Part of a small language model's weights.
Size: 16 layers, 10 heads of 32, MLP 1280 tanh GELU.
Each number is 128 + 24 x the weight over its row's rms, rounded and kept within 0 to 255. Layers, rows and columns count from 0. Numbers have three digits each. The size before them is the row's rms in percent of the matrix's.

# layer 4 MLP up, 1280x320, rms 0.0646, rows 1002-1168, columns 120-159
119:166130131141133131153122114122164110131138175099192117124163119172100136161116104152152125113101121191134100135117158123
115:183159117139114139137091079132146118150129144130161144104134144129140114127152108150122100123119142105165125122133097095
105:119138118158142143128100116116123164161148163122153070146140116168130141113102090148088145105099157156159118127118125115
113:163163115162140143135094115076164114145144137101157101128133136131128113153130143104122085132156101110143097110111134093
129:130144085106125139130135134114113129141101182115141113132111132141166122134126107137118115121105129120148135107116151132
090:163197118112131150139097047143180127096121152116148094103123135122140073167122105144107138138122146120157115123136102110
093:153145119120122155091115130125103142152142177128172108125161143086178140139121101154085133110155156131156102160096140148
126:145118136109124116076107134099130113150128156124105154141145095095155124103121111145126125137153156144120135172125148157
090:132126082085125180092163125112088180136130133146145113102128139115152138131151130114114091108109145113128059157116105068
092:148123117122090159099127135102113124148172132133143104102103152125195147130116128178093145100121137126131090139106117109
094:134153103116097169083147103124121142175155184142183096100151142124190119145120134135118133107124160133108114147124132104
092:141126112102108134123136139145109123109136144157178122115141141139120156129129130152122170131140134152145126137082160122
093:143158095137112154124148089128141142145122146140159104130158172095148117133143138209109143133120171178154117136122112075
097:140164082131089160153151091089139159139145134117134115121144145112160109108122087183124145157143163153103080133135130122
095:129115092117096133091142143142123144155114195129142119115158140159178139156135124106146163098130152172133097130107137097
083:168148119151100124114142116102157140117132152113180098091122144133140119126142139168117113136124137111124103148114128153
142:130134110114148128090150121123099129159146069131124141077097131162125122109120152151110114121147122119170111144120117141
091:164121104117108153088139131113149117140156170156187115088144122133176154128108129136097157126125143157129060121103136107
089:149146106104118148107127126137141157158136205143145104107147167113189117162124128148124098087129156142123087147131136127
083:162139093112128137112152111133146153162165154148148101115172149106168139157123146146141127122126133145121074135120127092
087:160117084104110140125123125114150157162178143143150129096108132123146146122123123150084128139099166146118121144117128176
092:163152101123108166127140109134166150132143214127181117070137149096178114124121112161107116119125162157110104135131126135
091:164142094125125112126120114140170158161129127133166118117128177077133126154129134176087114105124161180137107131127106087
089:152162097149065143123120102113147154162136169166138134136127151114114099130128129148095122145130154133097093144113130118
102:133145077116097159113153136135120190135135104104153138106106120136165126148118114146105137131147147074138086133109117131
098:144150073090128177115128108144162151153143139096152128107153110131127123140121136149111088141146170139172114159114146127
094:145132089121075150079116108108122134186164181142160096133170114120139137187101136153129149104153167134108089160104105116
098:147155093107130153069145107113144130168157100183154127087173144083128129122138168117163101120163136158096097131128120068
095:141139114153090162129129137105140096156137142134158149121121130151139120144090120139130124111143144106138076101131121143
082:194147108153108137100117104112134144160145158130180102092143105100155115114097140148112086123166170165149111135112131101
124:148132109084093123083117131102165177174119167135144143119123139106151114128135152113125121122153156118121123148116096117
092:160178130091082148107123152101179157138143191156193127125129104139159100138126114145088115101109146158109083119126122121
085:146136101140108144114141141108157155163161200128149110122162141107161130159108123152119126124130145145126089141111131095
100:152118103144115141165150129123131086151157137167149099123132140131113145134095095163133190156172117172132099144101143118
089:131160128105139167091126110111146116143120161114152099125154158117182106119113133160150105106128119180113051167129127088
099:139142065118127154122128101129173157195141145138191149131135147123165107132127137192103115124120148187135100134128135085
085:138115113134111131090141122109150160194149173186157098146135160112131167141150141144125131115137137153116084140130136087
128:166143107099132122142115140099147158119161093140153094118152106107103148135101115207117103109178145146113118140135113100
111:119131144126116167152160114122086164145147136123120130119119104140092109141139084177133122161109141092125115167121127150
082:164135124139080124112145097104149136157145178148150087131144135128138142150123112152133144131169138181120090145112117129
091:139162079126113172123142099112122127150146153175156115111127120111179102130132086124104158110095137133120061115139118117
088:141163094109100184099129104156138170109160135114143143080140159138147109137134128139133115102095178150158100132123123122
097:153150092099121161120117106129125164165123141126155126119163122100131128149125110183093122088106131129164087150116134104
101:159151135133142168120114107123172107107135173120192080137136114100166115154109111116135121140143132106161097117118125090
126:148131099093148154158111138077135165156140141124154080126156145108128139172118134165103089149144151150129136143126101079
085:163165097103114160088148108130137124142150159155167102082148150079171100170120135138120145106117152149109090123142143119
080:160137082119094174131130118122140140140145176148167134100123146118167130139127142152094142130138147111145130116123130111
088:163131108101105135100147123111125156171122192134168089127142145137158133133150132155123127115128145176118078158114136078
096:139161093107123166094121089089157112146150119135167088130179102083149127144096121158115122146149163162115070110119148119
122:136138121102071150089103138061146123163153145141159146108134108116102136113092110137145089146131111094102108083117140137
089:149138100098114186125148129137106134159136172120166097130138172084124136151134098176130109140121158093082100137097132107
090:152134115137117165117179128120174107160131176143167109110154128091167123153113122138115109119127129111114104113123114096
091:167163116113109127104130114131146122153129191140142115079179152160165119157102117123104101128112133156103084119116153110
097:159181136109148141150112065127162153138125154119143116103131128124121080163138124153083109115100157175125139136156097120
093:140102118109146146136133133071176152175170154145146124116183123114142153142102137136130121128125123177052080132119138125
086:155185101107127135075161106116177127129151142145159129087149122100176093106146144130120113132136140157129092130140122113
088:146118082124116159096117114128140125173141145163164085059174141107141137202101139125131138108130135108116111153126084102
096:151150102096133159103155112126117114149152135139134130074161142117164124133132116133086109112101145103096120136112116150
083:152122085106104138100143139137161132166147176147147083117201156097150149149120131163110157146114117153113093159112116071
092:147102084094119165112145129123097139183143203148152098102165175101175163154098126172113154107127149160119094160113132073
085:161116108118108118114139105115113154157134184166140101126099146103151149143147133135092127111121136164109079147119106067
091:143127068094110181109155139112136183142171188179170133118163139103180135131114119142099117126096149156135084156110135138
093:162143078125082182105141096091171152158159151161153123113169103121164124152136126144124112114147136153141090130112124097
105:132128105091096143090162103120138125163151154153144085126171112103148135159092129166135165134157145158123075103107132073
094:163147100108129148132193108133150133165114164137150131116157168118134120125130096153118094124132148140119121127135115099
094:194168117128078152113154114113118113169155132161128145130128114123143099144111132120123142123150146149172110104137089073
096:149135118139129147088151108141168126147133179135173107095195131141179119157081109151100134131175147140141079121104130096
117:152146141124075142074137139106152130095159127081142118111122126097147121141126140162113153142154128127155125155090118112
104:160138103124128161122124104118134181133123139148163095134188124136126122141118107130127142089136151099150109141128113082
099:155119114141110133107149119114159087146144145138151115135122124136140145126091106158145124137160127180140063119087115091
111:118125102146122140135099120134122144142133165122148168099121152143153141153126114137079112140103131107101096139113156150
120:176130109139079124105135100089180129157134112108194073132181172115144145105101144160141164149147139166132109122129144071
091:148157074128104156126171092129118122136127152160186122124123119095165114155113104168110097111119158132093109126133092095
090:154139093131110164125140106111132141155151149129160098108142147106154120152127113138108145131127146134127080124123133102
091:165137117149136133092126099129167116149160149150187104116136125106148133128091138149075138117152148115129119125122101125
091:150153104139091153092139123126164138153161175167161123141163138140147121150112095166132132128113136152107084149110129101
089:146143105109100129108128136126126132153138208134180092106162135125174134142122143127132121120128174161149108135109154101
120:131137134146115159136112130140104133115139157102132115058157148131135119188136109116123142118139164142148118123135116079
105:139133091105142163105169126116173117139146148164165065139175117105156125190125135164129118128159120118101106128108121069
093:152153116157129136110141150116156087156128149148168116139125152128137134148091127171129123143136123136117107122105109114
091:155142125141110113117144121127141123147138161123137092139122139114137133147129125139156141133142145176141100133106159099
097:150128128117091160089091137107149120151145161127201092085162119139168125166097114136136130114122150146151068117107134093
117:182134134113160151117167096118147130107128132109152062108151104117140120152132124115131141173143134109105108115120123072
105:155142110115097158051139126114118113132163134163165080096136114114140122135121131138155120113151127155125056108118121093
090:153117090117110163133150120121131151172118218131187107120154193134162150146105125158115114103109149186130108165107113103
097:140123078114112137113155115126126110147131098154116116110152171112168141149127113139116128110160142132128107152116094077
129:136134096108104171086146112121173142160140106138130103125170129120148118171127148117158106092143130153124122160112082092
089:179144111109116159102127111116157131186147174138174078114168154094138120140120148130129115093108143148132065141120105068
085:159145120095113153091120126130155117191149176152169127079168157111170133150086150126111114127139144127131087120126150089
084:160154122101126170096156133127125139170139182150144094101147146116160112165140139144069136119124126139131105119129103091
082:141121133128118134097129135148117157184166169172143119131137161128137141137149131147113105127164131173132082136133151101
078:153114115114075137085150107115177142142166127169148088129167138100123152135149144125114165111115113136116081133111114122
098:194158137141145147127153100118184119150134121100160099129148096131136114140139130150135109122139141138123137096128095099
126:124136065120116173118154108154079125124096121115137139098102129092180133139137083137113144092116165108167144192106129125
079:160121090175105141096112138102129118165140117155178100115150126138136149132102114150130137129135151141133115154096121127
123:127133113126111155157125095125109135181107140107139129073139166119157132187100119162103146108130169122139100154122121107
088:140159064134100180145142104127108121151143151141144129142147140108191110168133120162106138129108175116140104117124116119
085:138125107141127140122152127136122172153130185135146106111139144123151134163114117167079150137108166103125085149108149119
133:140134153114121147122137121114102110128147138152153139097129124147119123134149097106116132152132125110136140148135114124
088:176135110133126162104124140118109157148141163121172122106136139148148129146139120118123092096145165120097108154104142119
094:131135110141130126109068079077157133110162153111132129111104142119151153110143093115110118147157109154129130111137121115
123:135135141132093153129138140136075092127164142130119153116134137126180116134117098099132096117140146083085122125125130107
086:156121107141074149107123136103142160142156145146204083093156108104163137144125147121087100120143154122097099111115108124
089:155137083122121156093176114114170159151152170161181097112156141099157114157114114153104113119134154128142093126131122100
117:122127132106148131133109109136115155108134170135168108110133110128186137117145097112104142121154118099136127211132094104
085:181128095120114153081139128097124126162153135132169119096140123097200138131109125136099121125164153116128113119096124097
086:169131104154115146128134109102135162156123160173178064122123114109119134147125119144113118140127152106152102127114107103
100:138126096100118137129160091129162110148139138153178109111157145127131128127127091127121157110090105154161097132130120116
089:140145101095126138121133117129140153150132168124149094112164156095175129159140151119125115128129126159109072129129124089
093:152137101121069119127154130122145140131122168172169147117142146114168124127115150149171105140103165151130082129108163126
091:159160119157133139103114100106143129159122148147169079111111140125142135114102121130121123097147139149085078144115139113
098:147145121123123124128128109118163136162133151164177157101158140085150118148127118153102112088130133132111122137131122107
080:154148079129084155109123107121145113144137142140158112105139127102136125144119118130100103107106161148151089142106118096
085:156116109125137126105110146135129186160149130116139119125149136114152148129124147159128159140132125133150103148075136141
091:190150117148137139132126105086121129120143131155193105071125125090138121135141134140127109128165123150118115128131085100
089:186128103124110132078128126122129127157135154130162114119135108120162138145115118140118106120124139125092091153108134107
093:148118083142083168109133103119100140160165175136148098125165139104200160166120097147139160105163176155116103118110105099
088:108129116089114151115125124144098161156150131153134113133143192120137150162105117156133153103111109110139113181095144144
114:167168094121134183122118076134139092169139115104184109118122111132112108121099118158086144111127139137134130137128105109
084:140155111129113157094138114124149139140145161154177136112144156134157109128138139153133102104138128156131071148123107093
098:148163108098139158115162119123108147158159118112150097112120149127142098137144133166154096093087144116130130144125094145
104:140164123113144148125111087119131144145140162157167118112122125132170113139102166138114077117167114115111057109133108062
096:163151130094123132099137106126154119140166169113159154111140152106155110131110115135127069108118172142147113120120130111
087:174134105108121137089125123109123170163166162145165085092152130127161136181112145143102098130135160154140077144090133094
111:144131111145115161138150141111074097134163138157206088082125143095153157145123131139094150103134139144109114171125103067
091:138119108114100149112187132088141142155143179152169040123180141104138166178134141141128131126116124148081087145113142108
095:157125088105091165112165115130082115112142145158178072111161123073134141153103092131101112128135158147109097168111099087
093:173154104118134187106129100120157146143138173145203107101122129093168127159084122142107110103138165149108098137126109104
151:158144120108131172065096108100109141125129125119165137090150130133124126117098104098082106119137177119138126120120106169
086:148099096105117132090127126126163149144143161149157095123147142092186163120098153133096111114137129159079067169108106101
094:151168093098146161101112107112167128153132161120167133071144116116147115142130157159132130073095147170116115145117127163
099:145125095103128167110135128109188113118120148150192115140144128132153126131133098144122147117153156146132073125104142084
138:154127133110112133096107123139124147177142125112115140120099142139129133157134133141135162169121140119138108163113140108
085:152125102138111146098162137098160135166138198133160071115176160107172133150116144128118126129120139139108101135109147104
088:153136107147104149104166114107135145168164169164146112109167138088165124134097113137132130118115158131127101165133116070
133:129148125159067106105138111086138148147147139119147141140177134143161116117121146149115199131135179182157133163114144141
092:160162112118128175107148098083165144164160130155177104108140140140137110138126147141114117107139146157097076117136125118
112:150129138088154135111130152156111138112138193111149123093186128146111133129147107115102090113146141160168130163122141124
086:153145097126115164113151124123156138150128185145168095111151170102166133148125125170100132108133144169110072130133113087
097:162142104096090163141135111130144124140138177136159100097178148109165124130106099140105136104120137172115102137121116127
136:150125137150113134133115120118114169181133162134143107115158113146164126170078129106099128115139179085114114147122089109
130:129163079125142132149090129094135154119119139107167139125114124161144120164112140129117080081152147119107133122132113140
132:136124083103110132073133111139180144143186144137125130149138097120167131113113138131105168092158133119134117136121109137
114:144159088132106180109113097132130144122147175127182094135123124130153110175100143110112137130145171147128122113124131128
111:138135099179131154105122150165134134137110171100123094095147138175160138162096111149109118160114130133146149124104137121
092:144149078140109179118127127117124109123149200140143127108136132097147115188099090171107129099120178105119112117124116115
084:141121117135088116080144131117137136168159172169149087127167146104158150143147137156114144128133134142087083136099142120
127:137149107129097145139104145105116154161139143116127149132104135166189123139151140110110102077112154144097141141103097183
099:166132120104109156072103116102114144166141176143174096106135115130160162145109126127125111095121157109115096166107121129
087:141133089105108151118140127130142116164143168152159083117158187109150135141112109176113135109129150148142075155120137096
087:147117140108123130101141132122137130177155202169139090148142175110168167151127144142139088125139133152096074138112106110
086:165127086147100151115152116114161119137146152150172104115138113127165142153086112172134129110130147165127079161101122137
088:153142084128100179074152105140132137133137113145151092094158099090168119143125137132164107127166146117145114150123121115
089:151159104119124119107117109131141105131138131146135117097147154093182114122144134158137125122137154154112083140125126114
089:165135119108131154110122093148154088145133162095139089123174125127160127150118154097161142129154125101107073143110129108
085:137165105091134158110160111138118127151151171137168087078173153144164118132098105147123146110109115164124079129129122100
096:128146115116138135096164113142169178152154138119162104092152127132129116127112138162120119135087138109153112168118166114
081:158145076112089168115153097121170139155171157147157127129136130114151134141123078140093146103126127144123108141113134115
113:173131100107130155122175156077139137166143135180115146117159104151152122134086104109134109114096136103134140106109116117
111:126140134156118146106164139144108152147139136152148093086114108151154131155140109121070087119133155124151139154122098115
082:147141092115121128101154127133168158181137181180143097136161155078156143125147141162122133127127133155142089181112127102
114:155146092110152169139155131138105103126144141126127111134140165117175135134137090165066124075147121155129089110121129102
087:150119120112118156094144150143103151156175160163125132091123126149145160129141126175112154124108129134091122159088130129
135:155124144079103125127141139106124134103198165107143127137196094089155145141073154135084124111154111161127118133129151151
088:166160124113135141092167121133184114138133159133172109087154121098141121126120117145125129134141127176112117129120145136
102:133140110113120147129092110081154101170144117112169110136170102113117130134064144118146128117138134084121085132121118110
111:135129110126122143104125108087154093130122154115147128134121113154123138126124037169137119144093146160092081089122164170
# layer 4 MLP down (transposed), 1280x320, rms 0.0544, rows 1002-1168, columns 120-159
112:181133162140121150128144124112153141162125104128151115145165124151159131157144179144161139121127147141106134118112189145
104:118135128096145159106101104115148115127111173113202095168157132114134139147150148174114117133131105132155122144133100103
105:135127155070148050096126144123144128180119139146118075135089133133128136090117162143111154130147127136122167146134076146
109:124134112151097147131102124108127130114114094091119134119118115152120102128155160101156135153099132096126119096145109153
114:055122151114168136133121171163139120087117105116131136124141096108121119108138101079146109124150143124150102098125104144
076:131089103131142118101112171140092162182108112150097134147105117149107181117107118091102137114140121113113163136130143132
100:135136157116131111156082106125158123112086076103159091095148133121118131129103125139167119126145130130141121138131111120
110:157135142111141095094089109084126131124107113140125109152179155095090137125148115113098144121115105134122167135114123142
093:122116110145169171089093148125093115102133142096166115122116146109134132142124167130121151108149166153130126139115072081
102:156123101137130144115103104152144116166114186091131090086154146130120144128120126122132120122163178147134080108120102071
100:138135149097125154100145136137182137191127182188133120084159153145130125113135116126137096110101138160117077140148070122
096:152177132123137173127130115132149121100077136151185141141109125114098101167138073181091120131090159170108118101140122107
109:168144106110129112143119119147125110146179115097116119081147123125162153102104165161123164145134143095141101121101090119
091:115127161106174103113154137136121080143120120096107149115136131152172153165129134150121146110135148142162126156090154098
100:165130129123170107100105124111122183183132168172138116115122122138182126174121127124117090108161143150117095174119113089
081:150110113109152135123138152136144129169181143100153162118134128152144173136111112149182123125140120127164124157091091106
131:163121092074174189139158154159114071103107133103131081160136095116151129154146149128121105096110127114104163113115120160
075:164151104084122132094088130146161131105127176060130107083152070168173126133165107096136118150146123126158100121129127104
094:157115099110139131112119155173136144170108161125167114105146155120143139132119131106139076118163106155142107169081097108
086:188109120102122140102117106127153154173115089173186099138118159091113138135114140115142126089146133169116103148105081068
079:163145152103123088120121117080159145161156155100090084110123116107099114160139130165109141141133126185114157126121130137
107:086103103178172133119119156125138130137165102096162129078114121154108143143122100134108145133088080122079075135093094148
099:181144081156156094117128099124135127148125065162143125083131145128140151109130128148107156093123134155133110143088092134
092:105099096111186158169142128122125137136113101137106148092143159145079169125137177142077153143119099134140119119066168135
107:146118148097114161107178162182105108124131129109149124101110121125159145141161130153103141125114129151157089144073163155
090:113125191142124140128145122143101149124146164145113130115089149143134139174153104113139129148146122160123130136115149123
143:119138132131158135078091110128110165126107173102130123093129126143108121116175099140138117143083127181136099156137105145
109:129097146137154076116169145109161158074164136122155099131154088141138157152107136125088113158194146166131070099108159128
101:119097092128148160105086154141120111133113146126161103138083091135106150133136134140110157129183104126154094081107151142
065:147138112169163140144148146119163038144100129111154135111103123164086131136130091107157072120113135154093126147123134143
120:126122142085109103130127116123149115104107154154115133122148124117152126144154141157149139086171090158143136151130101093
095:108131089148149114148130160140134150161129132165138113068105137142099162096168151151128125116116112152103164116146128135
056:135096101164139168139170104139123152093121139149134168100171136065132143141153162125111121168120078158129116104112101106
076:154166121139121105138126107121119138118135093149120152098131151096138116136111133130095123094158129097136135124129148066
108:148123097132156138109154140121119168169133141150171154147120139112146147124119116124168104109146113142124064140108099066
105:140106160119181113141127152156143110166144125142157140084151175147124161124152146175094095100128086135161123122070099077
100:153113117141106161091135119097143154156152147146161107113133138112149145152114119113129118088167155136107054129097134098
118:102132128114152143173183128132117058092133094111121159110103112126122129139086130170109101118135108139122108132130120149
104:118139129092157151146137133145085123123100167113122150115116173122104118127139124120124123149098120124139126114125106113
066:147101110104133148136151106124148128138135145120144127143128118129084120156111115097130121138152128176122115123124134106
091:148084121091115154099168135167129095068155078177142133088109123149113161137140155126128141115114150150157162103090104120
093:157102109138123137141095145142164129164099136121129123124103155084096151140129113147127128131123161158140134156085100149
090:128112135153145127135125145142117138166158154088150112133090113140129118164115114104146131126132101153131074139118112137
067:124105145125136156159136115136101151077127131093112121104129121115156131150083110179136061127115134121195106126104141109
111:101115156143143100101155138118127129163152132120092106085091167136109135135136146137084176149122141141100135130153145115
085:160124062138130114110161148126112128136160110131149150074121101123122147172107076121109097172088129110129057167095090126
088:170112138128163146105129127131106142128145109113151149076111142124099141124119162153152111127112158168141167152111114127
096:175095121112129130112151121086127131160143155137169113140127156091136147154100171157151091084162123159098087150132078100
084:179125118140112165152127124136117133151124130167128165150116107148120138124122125080102163126080161118156119103110148119
098:147115132091137099137102147133104126160115131129141108122114129130158127150103108108080145085114125149174102155111154126
094:160124188134134131107121102130155122108056156095129130156112137138132130107136126137094156089148105163119128115120096153
072:152077061132120151106179134108109170130169140146140163137154155129128168094150104120193161148082112173110092137104108121
104:187104092127139139121101102133141151175122098145146117099103138100110145106123110113107114149107135113108095143092118128
089:104064104097128101099108149126144142127112164112087123138132142150120186133113125108121116107106155135122118113134153114
100:183123133177100145108110123101118080168118174126146084117134139135116142159107101162136116095123137140106107115125125114
094:086085106099152128150139186056152098118158131099141113122151072158127181130149121165135105149150120167131111150064140132
101:164111130116139131112144112097146142104138114109175117088127129149134144169137142081138126097084137151158110101125126119
095:142107106068106163113154093130158091132152150110181100132087150102100134145105124138141109150120164147129094158101126088
087:149095096108149140105159121112146133184154140161150121108152129105139162167132158146125099115153132145128077129089112067
099:171122124128118182133101131137131125179084160107172085112168142109118133186109114138158108108160154139129101131122087113
093:154122113097130143107110120111166136186134147127163106106118119076124132169105160163110105106152152120120090136115110066
089:165128086114146124130128137095148130158124150141128148150130101100119150118129154129099127107140112148166105122124104083
094:131117139126154162140117128117150126118140116108133094104166126138159151151110129097102132084115153175182127135097129128
102:169127131151154136072115113098136121126142171134174142086125124130148135128100136117153106113064113164153112085125124118
095:157097114138130147130111150093124124169177142132132112112093142138134144123118117158115124123133171142167108112118096098
105:161110102116125107133161108142101133101155137130131105122132157137112144118114153110138190108142120092135116104100136122
085:152136159148161116105175092093125091126173173124181097094147100098082147108097108149116074154100159147094127138151145131
109:114121151108096164148189090145146131125191125140141110141154141144165126155095148144174130102137134135141139123113106135
129:119139148089153132103099105146135135145117162106142133133115106180126119155180099111121107145110128145123141094142095142
076:130137117110115129116109113155115102073094127117129102134123125096125125119148068144152078180098107111122118105131181110
105:149120100141132144148152152116126149129119121122115101128120132095100125106117169119112125104102137125090120121144092111
092:127108109097164143129128150113111152095095134096128129107142152149131125184119143166161130143139162155126131101145148105
094:134126124141132140068130146134139161158157169123128140139074122101101125122130139151138068095133118147131131109117095100
085:139122152092112169119150113153105150134128115171172128115090140109121132130145155117145140114085146169134186111127117112
102:115117151108142188139122098126137078162134117107146167069125142156154119132142135083182121087125107092157118130159102155
083:157126136131104114076178113136166146117114129152170093116144114105129112114129140113103113159140129165177140160129139137
103:154128140087166146121123127155131146168121171121136108089119159126158124150120136107155098122122131133103121162132115115
103:110117189177122109160140133111117158136124105106117153134123130179093145143114112118123156126119147128142127139154123118
138:148115153187144125101110139094109154107147152091115138109102106152094129124123127133114111139101154165116128110110116116
093:123112149102109154135158116109116084136162133125170117126110122108127140121120128149118125153087097128131093133124113105
103:125103105130138152102162145119157106107155142112122116117171138136134145144130139139150074140152112174074109128097133104
124:159136127120153131102112101158160134117164152085131069076132106139155120153146104096155143159154131108145092102116138108
125:114130155110154142121157100144094153103126146151102136084142113096143100137116155149108095145123131134146113158100111134
132:133139137133104121099128146117082100157117160133106127117145125121113145110113121122158073154177125136122106119120152086
102:149122136134127176136120130100148132156136171124168089116154140099142135167101175164134128102136154172130082149134129111
122:160146130144139164086160130124083092181119142125118089117117131143151121181110146128142164081147187194102115173135115094
145:120116143120104140163134142076133094114135097153122138144144129146153140125125146113091122137147121087138169129135162121
088:155107098154129106115164118126147138165166117127119108121122149140138137107141111174100120113169163151157103124111074097
072:145088092136148094147127129121131139167119168129191096081162130120108182134112128148150120165157112132142141168073134143
078:163106113146121132151134123146144138128124084102152105132115179138133163142134156131129112123158124154172135155082088140
097:147108128143104156078154110128137148171183196135176118137126130083144148149131108115115134122154147136133068136117142097
088:154113117145081122095129129103182134140155145189138124100158131132123158106146142129096151130146141162103067128106117127
106:097062098130116133142089142130132174120135136089095135111109165145089142088146148122111150089150157112123171148171122148
116:141127131148146145088130119166118115144128136133103113135134188190143120102115105113138131156141119093144161146114160124
075:153139134108096157113112124099147113151126140155136191095133143134100117125130146125167086144119142149111123114163115116
115:135130098119128116090084130124120144138126131140131134123160180125102138146176118109116103116070138128159134161146089122
095:153118130075108151105171148135126137092161103147117107111131132118111140086134135112110107154095168168119122119115118105
077:159114129091085175133151112140153137168127166152145119108100122093131156107123089131114109156088130146100112168105093113
135:155141125064091174141157142107171145110138125129171084160161110095109128104114135147142087144132144114175142132136115093
103:150138148160089138111153121143164135101132104153159126151126126123136100084112142108093137142128136131157103141124135112
091:104151147092092124141134125113113124165101154146114117137130125143149142150134114157157083150131075114145130118138142124
127:143119134149126105115094140125134146157090137104141123113095131150115127149135163139126164144180138146134152159135145167
093:152122104147142109119127138169168151153158123097192132100149127145143147124169101140124148142150180177163142137089120137
074:147094126174136084099153117131120117114159126104151122078129130129072156113142098132124096139084094152122118118099096162
100:154137144121198138153168154154114109141178102133135108114103155122163126078172122163094115151121115160126157120132100128
071:134139056111151180145153105138121089147113113155116126112147154066136115136126148086139083161111162155120138157130136117
068:119119135137180161107108135161122102105099119100127162064147117120108143147129116117124169143164136163140115104096104162
107:136116143110108141098167122101168132138145148135178110143131106139130135144137117145050125123105158173159115129133123132
097:172114144109100181081121137145154150162128165147153102110142158139126141139128156119142096126110123163101071137118122095
100:167123145131124108106139101156136106112112093120128115128121095142117131076172115160154099112117134155116130117121110101
096:127146146130130158093152119153117108152133126123178083098106132139166116132098130114148104158109152150102116113114140125
099:153110120140172140131130158159084131154102120131140113052104110158146155183106146150129132119158140131151123142106116118
077:143120105106146149117122109126129107162124144120132098137115134120101129112146147094110140103183144137142105148134125112
081:134131120123063131128080136162143129117099175149169101157132137144125105168120124140124178089143158131161104086131100104
095:152095122087168127114139112145172078127186122116130136099104146129150159119133147119141144141193102155129134132128080064
071:144113105102089119124157113132175130142132115176121095091121114089112123119127163130157181147150182180184134091112148141
090:119143094134136142130117127143110168153126158143158114119154103126109107147082114082136150096097157133101090171127127099
100:148191149102122146102142108104184143121070129099138139164097120141114110106122164116140085137094116137116125105166135132
090:135152154060163164123159146161122125157134117130148133072118144175125125141140134151136106112121114140123175091147114138
102:110111097119155183103143121143124149142149146147161110091138142118159142129120128166126153149141134137118125143089103120
100:133139114138111188125110118113109156144126158112126146095141118100156147134140127135139124144133099122145100133096090134
108:123141124148177126130158147094148084143133115096110101123124109120131116123123082134101113173125127116113047133151141126
094:126120123135128141121111125105143142184129152121126106086088148118132127165078139152136137085132145166105132112129078060
076:137115131121124149141134142103107148113168078122125157111149083130086138119117169114100108125105132087140110145115110111
101:141125131123123132211129165112172196134110116080132138089131143126095126135164118120144150086116150143129126092135088121
099:146123126147108125043103123116141160179159151138163113091184158086159141128126105132138120126129157172089048131125100097
130:142155157089138154081106116122133107143144117074146142131139136132165113106128102112142074133111149170119096144141039090
073:148113107133178121138133111129143112126163122092160112120081178137115144150121131138161095118130118165104108136094114076
126:149130139141129156115150102124140129124123134144127094165168107091142137101122104097135104160166131143115117093170148114
101:174116132092095146082127124120128139149118169151156089110164128099176146149117147129141131076147162178103071133120102093
092:135117154113165192131138137132127147135116174103143125119148091145149154160133125124125105114120102179127125140072125162
085:126114164121146117167142127170127102149121123124124138122109099166145123151160088131193162163132113160116155105107129120
131:091133156087158120115146166084120123085163098131144091125113147104170118113133100076169087126123096132161138125135102152
088:164112108147139170096139126131111155166131164156135090099139140140169138132132117145117098089135181175104084129119097110
061:142137130122139123128161094127130126075108110130129148118154096140149133144135131118132093118171139109113112108167104081
131:161126111108132095131153108131144105084155173098138176127105122148090117090111114139089135134123139144112090132124207162
091:139122139106149147117121143129109132174149141171118130116150120121175151150150107125137143115153163179159116146102103105
098:165140106178138108126153156140177109131106121132153124133077134157085119104149128151135161111127133128118146119121136072
076:157125126098119096115182120115144113138137125134157089143140151066128149127118156138111119098129106145123107157131097102
091:101121146122163096094130155135131172113132125146153139128123116138107143124145160091091109128106132207130135105116125136
140:177123077122159084162082091111126159135132114115144103099126120167177132158100131126150129140116128110152109159106143151
122:136129168102116130078146106121124128126102141093085161145123128139113133126134118094105154102184139145129101106137161105
155:146142122122097121156144125146123147177140102142106122116121108144109127110091104101120148085114134145132078143147118160
112:115145119119106160141140129125094102135121154167121115156122120060167129170098127121092108107119147140123109124145122119
110:094134113125125148113119128154132105106096144084127114092153118115135139094125153153186112127093121140140118086117149102
090:101088168128159112131117159123114150165092153107088137110127116109078164130149169108091140164146124121110134108135122166
075:147101148169088116099084120155142145181126157149159112104156123147106147136107122135151121106146116128087094128101104113
120:110131144165104114100137128159152158114116124126151089105122091134148119136146131121128108130144107132122092116132123174
077:114130103115148127124141115098076093152119107140137083150097110112132114136134135103170157110151153130142086110145117092
089:149102085107132130128149145111144114186132139135131113125203163152114153139103153147133093116166123127141114140121073121
103:156127113125119156084125117113161121159161205148177104125141133100156145148125124087110124101133156132112055118115116092
065:119124109101128128080137114123145101127147168145169106168170123119157134175117101100125092100136125187102079102126108112
111:152158123117136123070144135136153108122155097127097119091147122078137105126126147090158099167135127159062104103125100113
103:133107128121178116119131133101142100126116157136138116117093112123126161123108133090087128153119128144128084108114122131
102:133082108112104163096098147136188150129138100167158126134151158096158171133105165111113104117155124160113120141107118079
096:173090105111171114103134135116160139179152134149152105132119125087122164113117128140151106100099120147162102145110068098
094:137134111108136137121113153146148139138109121087137153116142094133152165159125114110130125139121149143114075124072125136
067:110090128086174143147142137167170079093141125115132154107176129122113142106152167113147083149109099177147136155122155123
110:156134096124114140118158158118125112139114116141201123093150126115116117133145124115139173085125090129130135112137134078
101:127123123160135151148147143144103102110156123105154105158170131138160137119141123114107105154130148089154087110122151118
083:158104116151142143114139110144151173169134159142152111123172099124175148143103122126104122110159129132140101155103134108
122:094118088159148131131137138145137106136134103144112065127139126067137138143148084120096156087132182109173147127095131101
083:138176173084131153132103119121157144137131150139114116098115128109151087153158158141113110114119095183133151063164103102
144:137138130137098088087089136105130165143146094170125120200098109139164138164085125160154094115142135090126134122130097113
092:136088121120169129121127169108166140132166103142141122109128099130141157131131121143111091146140125152137142115073110120
102:180106089128100119111153121086122112134146135125173084120140117113152140183143143158145130133148137125128074145120106111
098:136136144130141102150128124185131127125081113148125132093138132107111131117126158125121134152163101155152150114131099123